config = dict(
    n_layer=12,
    vocab_size=2048,
    norm='rmsnorm',
    norm_eps=1e-05,
    positions='rope',
    rope_fraction=1.0,
    qk_norm=False,
    parallel_block=False,
    init='trunc',
    init_std_qkv=0.0194,
    lr=0.0129,
    lr_mult_down=3.0,
    beta1=0.9,
)
Each number is 128 + 24 x the weight over its row's rms, rounded and kept within 0 to 255. Layers, rows and columns count from 0. Numbers have three digits each. The size before them is the row's rms in percent of the matrix's.

# up: layer 9 MLP up, 1024x384, rms 0.201, rows 264-285, columns 288-383
# down: layer 9 MLP down (transposed), 1024x384, rms 0.23, rows 264-284, columns 288-383
# gate: layer 9 MLP gate, 1024x384, rms 0.206, rows 265-285, columns 288-383
up264 092:097164109128107134117128140109135115110103129173134128138116084172128113164162095124131148119145125126164145144107098146107122071134140113172145135154084110121135177069131143149123096141152103148131133096153145088096111161162108117108120156114195104110112131110096138126131129150134121118
down264 099:108123124153156135136169117137138096142097152143132114178151136101101133104135115108128108146129124179107150121130121137157137153116162105132092092160139105141136139136145132147113112113154113155164147126131124123125127145119085135112140128140115080134137087144156110121185148105143080097
gate265 107:142092104136099101151130114131180147159107102116128104161100109135121070140108160095116139149137158186142133130144104137141147104133124119111194118129121107131125141066151165183105168150166128125153102118105128108108145150151129116104140122177151107120086111117118149129124149143138147179
up265 097:113130128119105117102124138112108127101094150157098121150113155110167143165152147138116111093150107150138101117133149159103115131136155125130130147127100140106131132093126076166125116086107065121071196136148143146116138123119140095142132131123150128102137132131099121127161141117091068146
down265 099:144164123136141155169168189110132180145121122147131111134109103153138136133123136120125114125136181108122153088100095094160131132144088099137111176121141126140168112117138148126147147153112069088151158132116129117155130115137107155102137148142122129091155124132168172132160121128138100111
gate266 099:133148137142106132139146144129125073133132074168135072127130129139145138133159103157114105103129065097122120103136199153121130145130090133079075133154135140123145172134148099131138149105162109122169131161097091086102126130141146120114124137132133116127128098103151125129181096104145137141
up266 098:155120118134124117133159160107126118163122142143112187123099117095126143121146153105106114171100172143140164146093105102129084154122106138051108151121124119120195171093119100104109100167088173126123153139129137135182108146137080082167110127113105117102131115134107114106146123136073119104
down266 097:124132119163143120102110116125123131153107104158154093097127101132094104139105173162138158097095123140133148087120099121098098173164129095157126148209137164101139105102127157146103145157140120103089102108124125114162055168126088136124111133116130083129161118122137126116117185150139134129
gate267 101:113148186171121134126121166108137165112133158154118119102118116094148128168120154105128159167093131095139128129127103156138134102107131078114129150138119154139124102187142095147136138142112133165128165109102126114121137089126135157130126132162160102124163119098180109142119114158096136121
up267 101:166126135109107182116108118158126124102131144147122157105116105133147140124079158129148104153148151120126117137144137108131139151165075151144131105160115109152095143086110143135135118117129112141101130119111189161128117129122124156153133122104128119125127177142158119116087131148133140097
down267 099:126112112107146139141153165099159165071082133102146125124105107165116102119097078129152147107139150166063120106135130139137103169144151121178133154153163159152119117149135070124057145156134073112103098117151125119139115124075106126128147118132146098089134148131137161109113094172144122098
gate268 099:138131116118135118109080118142169090122085108120137073119154160129148165139114112099099084186108136128116114147115150094147157137143146135158140147089138163116078132097140131121115182121143126097043101150121094139114139138118170110090139122140109172165123155175138102102149161116135147052
up268 104:133161131127130130144150127118153123170111106175108108124137123171152110100108162143114110122103118130120122138117151100136160151114115117106082123095151094123102120152109154119133111127118117111070126118145135172164135151129101153148106158149151145136154126147127090132081125116123160103
down268 099:106175093147106131145160142097126078098136126134165097081128134146137110128122150123117118162137098160084088124093129141121125145171124144139124099096113092141130123141137134104143157146133150141109125133165094137136106124165156087123152131094153136127099105150128151119095093128133133116
gate269 096:133102126136170146108129104189166099109106136093091093167146107108108119122112136086175151161123095132149153139087086153142135109145143108133082088131166085129138184135152111142101106149152124134135133155166150113181102119152120090097133136146136104125162117115127091117100151111122103148
up269 098:130109127138154159169216166178126150161102127082122122136101133124163112137157124145115131142128123179094107107136098150116134176121118158110097164110113123154103122140123155139107096136157081121095156145109148156154123135147175085135086152143054134120104120188094119132123161133129102090
down269 104:154136175156179106134120118094129140172080144103172152101140146128121110127114132147121100099130164142129103161092092159071135131139124150108121136146129116138169117124162113119137144077142117118136143110090129108112106164070127108123154117145155139134159084156130156161135106096166103156
gate270 097:145165143130116140082123123137095132139112132128113099146133153152141107161092136109139114113123125118148148089169151140078110135150122126138099103140111102112123157151131144167159132135108151108097150128120121125115129166175163137148093153104140097135147113082138142113142104134129112135
up270 101:072105117113125168135121138111184097126137154130082142109139165081147150132147091124110162170116157115125142148105135127131129112136136142141106129092134124141094119154099115107139083159108141117119146125142161120105144109090123147143132109113106126130158104137142161144158110064111144124
down270 097:105118112186123112147136135132159107127125143141146123119136138156136128128162120140099136110107101149125122134111132150155168159141118098135109094107137158162126138142159107139110086095127115120129158138116126118066110082145169134117130132101156130101114114108192151103105145098114168112
gate271 108:132102141166163140136129156125135148124071095130153170187132147121164134096102131136121128156174142100115123134113148117166164140169129154107126145149074158151155157127111133132116141169105111094140118106122152111143171134131079151136150139088136173157088161080120117143117127101122083148
up271 105:164126112098082100106080071164141137132119127121136141163143128115141139106120176140158145160130091134130106083136117108169160189128102103084130109118138140147152151114143133136110118118130079136113121114165112132145110142104092133103113123151096170133156137127103145145186145147150112138
down271 104:105164119107113100124109124126120128137133112129135137102119122079115110120129145128173093174147114092153130195142097154094098114108097133110165161143114114131130148154119135142136101180131158102109158171104173138141112127128101125096095145152103104082113111083110075112143137167131098157
gate272 105:116083115144122111130140169098138111125083157137130123119101138126151118158114135138148137159129151133120149129127092080131155137113091144153153093063112149137121141103152144106145138084066157144096153124130117130141102134102134114139112145143097159151107126155151129121114120112120128138
up272 106:148139152133092143122142163136117122113110148118100096150109165118124133118136129131097108125129162150153140147088156128121124147151091140151143154144135108161070094121186120109085095119077125140134088113152135124131087168125131152110129131077098145173132175143100149115151116145144121102
down272 105:117152150104123123126156128119131097177136108145109136149116130118145114129152144134170118141138084093169086138104143147112144100134166131137097132145153161136143129148161150183121155108090171105144100139139165145117106170194182110154123156149106140173120155168133098113148096150108143109
gate273 100:133101114151148124092119127120115129136164102133122126085119151121108136152095165137093144151068132092115149139101138157123115090166126134113100120118141135159110173163120175095118132096141160117093117136147090088099150145122112119108128149093157148114111107100118117129110118118115104087
up273 108:116140131147121118140158138128144125153068137096112140135103137128135150149176113105141136128147137139097127102174139103142112145131055107110146142078147151162138120158099154134107129147127104167100134116165135147160116097092110132164185100124123118101117133133115108105159079147123135147
down273 104:143143102119156119151121119135105097103173116123119120128137151165136147107106135120104111112114143095152157138112118111152141139146139155125153139153134122129105130125101169117108167067167130112125135113141150134117102136115127162103137152129088134151191083112126121133087102149138091145
gate274 101:112133143118082118096138141143151150136106130148092097104088154148145171186112109110148123153135135120118095157129132190105135142111105129131128120099180140131134138168117102144144141125180126098095162180115139104099114082157147129107140141138095150085116100129133126138111129116148133076
up274 106:126118116145109156093154105141166070143116161129171129135098142113149111132125124148118152133073121148147117123103146132124147087127120117116101164118183116098187132098148132135162171071134145130121114133152098134160140127132128146122132129127157086128118091183115115129136119165162155092
down274 101:101141120128091140121161128161108088140145168108135196095097138138130134170144164100183111106150145122130104115142147136129168172101067114164170131153147109175142108100123130135167081130095123128137149122104105127101107126129138099109137130144112126131125111114160101152131138135131128108
gate275 096:141121143178116132090113142156113111104116129111114108128135120102071152178125105147130083131144157135144111121141086113158141173141138133168120117134110118162117126154102092115137114131168139166151124123117100130146110185131149125106148098094174164119156122209146125143140113128141168141
up275 100:112127192127099102137113131116126135114166088105124130154099128089100138111102151074126115123051171107131098123122161131101076132148125149083125127153148158162100142164115109127118088131147126110092112118133081147168122142092125148143113143165167099111144131088115102101150114124136153130
down275 095:121157135105132129148104086127074092134136105105128124094113153122129112136114142131146125155092075112121120098103112173149105171115168139130112111137121118137132129156115153092141090078095121181130104112143143118142155074127082143093139126136122123131124071167118129103091135128165154110
gate276 110:123135136139128125169129128158129199152155145121111140094157145080137107152140167118124138120108194167129138146141123139091153147137116108126102094167124159152174126138145091094161114115130149150148115151145135089134158140135138138100152153128142143096109155138119123120118135110143122147
up276 106:137139058123131135128068103193180104149175159133169194124167183154123078126149116140109172173131114102127064166143170116154127135105144136150151141125136101158135092145111126100130138161114128106129127154116155122090117165124111104149125130154142077166115115148131150168140100094164078134
down276 099:119155106117149123132117128131186119173128123135140092138173079107163143126143144099152138157127137130114107116164158164132166110109128147154141170097129079129119129131134113120126116118116129158112123101135076146123110150140163150146123132106160106158099132101112140128138103100115129153
gate277 102:113127124135094091111127119125152147144138164143085148126136107179127066146109120133123109125123145153112149142155136157121088150102152080127144116149100125123176149111165112124121093111082182135138115116110155124140125132160150155150166117110108105120125114106128132118121148126152133133
up277 102:144160102134150165117130143129164133146125131105077067125078120131134146102142168127109084148150121152140122125113094132113142153135154132153143194131179185113115136125090117118112145150124126142093158105124150153105115133097158124109092111143166119136143137155141154143121112124113112131
down277 105:141088149124105156167154124103112119110128133143108070090117107155150143109098146150106124111100128105121108090115157114098158139114137079123137121101122160146118113159081102113133176217152092146130090093109110137080111060162062130143156175135134128113166119153124133156082124085141069110
gate278 101:167127091143121131123162132118148165115150141094124101138153109116136125097137115140140176139116129173136083142088151155118122159113113135165119147149106130143098110080124152105174131159119109119149154083128135105138107113163099118095117144135164086081123132143170130142117148125130155131
up278 095:125115102142133136134103144163130162139115111093145117139137089183138131120095098134154084088136155146108184048155160137103144142139125134139120120120158118140089139094120094176135174068136200144149090159153120118142156109114158167135135116105096147139156186115171114073108151123114143107
down278 101:106099134128123126098096097116085140121090117111152120128113080154102093131093079116124093124112088070129134130115141143094139160145101160161130111111121104147128126154122162074124178153102127119078128158164148114126062125142148122095143129136122178110150104132110111108114134116088088117
gate279 098:122125106162114140100160134104146139132126148155113125116139116151123100142179139151092105136162129139152128138131146179126154139139121161126146125119079080156124166125168140106146142155102092148110146134168150143159118178159141131112131153086116108127135124131122164179077179153142128124
up279 103:138136115180129130098112151101122117131134134107121131122167100088148112110149155141117150168116104121128162111128156113157103101152138093151129095127109135115133112135142145109127085140136120172146091113177153118150134125143139116128083123148152186124108148101123147141123116133154171117
down279 110:124127144067149091130142173172144083118164089129139161144159135151124161131143115146143112158088121164152123120127115119106134112140162112123130122134126122149164143141128072092114165119103138118140102107118119151131127139137152121118135145165108143133140135095103205186124175174154167171
gate280 100:158151141143126154151104109096119142176117131110158074166156111141159168105155129114126097095125124169136126116100120139123179071131155124136132177118180085165140125118135163147107108111121137122112162121116104107068133157114131151116132128131151178150142156130131126144132137080122098115
up280 099:128118114142123127174118157099085140141161134099146145126108122130093135164101155158132084121094116162119142146110145138103132129146123109134118098134114147162112113118113111142165119132148120120069150101124133137129111093156096119074150109111094125137166170128129146175141121101123091135
down280 098:135122111143161144090124143124099104111145156096137109112148146114108122151106145144161102130138142121092110107112103152078173123126109135156091177123146118119124111141197122153128101173137124132080121116128108119128144105148130081109149132183085120123168088139124128158138105146164122110
gate281 093:140066116161129126125111122119150135121106134125116125156183069132105162106169067128166171146136123088159107134094132152108141125065151107157120124111101168093059139112144068110127127071160109153110135104106174097113090148143112162102133112115110096132095146138111145119129125130144136103
up281 076:100150161127100153100152131153128127120126143134109132135113169106135146147113107157082075126096103153149113116160098091117122118139131146133151128111134099121128176130130177148126136173092117134152116131134130125110140153109124115160178133110140089146133126128139102132135146135138134134
down281 098:111124122127116089116152105113111123122129119130117155159146116134134125132105145165112156144141115166075122127130110151107132087115118109181135107129111134116099149137113101106126074176125106152128122095108138135132112135105149095169130138134106158199088132132109150130070115112115122141
gate282 108:129087133126123145122179143145147160114102089158126139124083104114137121127112108094088123107096117106123121143118123152145151177145141183111145112102108152125136130143146121095157115128171100101140075095091161175122160137120134147136125102159112126134143071099095087130122120126098132088
up282 112:136113080130140127155137104152135089064119145155122131101106138133146127091136194144115121130148156114150142092132149139125114076158138096139160112132144121079187131135132129129106135145102067106076178134136108093129108136130072093108154144140129113166149150114135121171133124099118101144
down282 105:101087107159168074158139149127154110106148119081155151110148155121131118093128079111107141097148126130109164182159092129146169087131140123154173154157138114152163131125128120154147144158130108177123096162076096116147087113161102149122087190137125130098126118098117120090096095101150120159
gate283 094:102088101185102119126099115085139134138138131108120148142125157119124128142144138105133130105155151102130145138152109085124130134115094145101058162124146114126117066113088144141135099115147084109122127110087127117104120165161129126212107143103138144093139111120157135138090132127154208134
up283 095:108133166094118112148121094155121161095107136118109119126106120120152114184124121140118150153144112178101138105143093078152161159124120105152119096165104112124132131155102082096145132122083116122157145140130124105117102123174137129131137145124140135158113118121119125060153121119116084190
down283 092:129201143073152085109107113140173146126124140120108095109136157169132079182118116133121129163166141157150136122089137105110131123120142142135158118136114125119137143120141126117146076133116110138170134138142125147106157126121124102119134109061119158122132167131112129091163149121138121135
gate284 084:115123121112117125119162097145120120123134131133168131147164162091156151159172132131158180142146106099152131155139143106135101098105133101132126111089132131137121130126091115074098158134101149106158084131126142143143107114133134107136126139123117104103138099121113098154141160112099130104
up284 087:112102171157156121120150078129111171123191111144141127136140102118122131141176149125154130123151111109110114176164129134125145076147153057126127142101120141072117139122083124134157141171141097093117105170112142128145113122137115135144144147059158135139086127136107115119129115115088118108
down284 090:160121095139125134132128098111140140137127113139142123170128143135113151102116130108079158125132148113094123151148131125122131125158151110108134171118171130141129136128118104140120105113125154110110157085092112128095130140148144131133092150134147185087139196130063115141140139137154129151
gate285 093:109115119153089146127122162144111158150154100158136074089138129111113146139113085117114127108105152138131149121077100097134127136134149176143118152096121098100147115147126110198095108067114112150150130127115096156141079119118152113110151126133097125128131109136115101149061112152133126093
up285 094:135186153112110162161122107121108122088121165079093135126168093131115116117175137136135113099101097130129153118098148128154134133160065110101118129151162167119093160173156105141137144138131150113113175180123089113112155095110118141111120111150126100101165170165111108089157166169135170152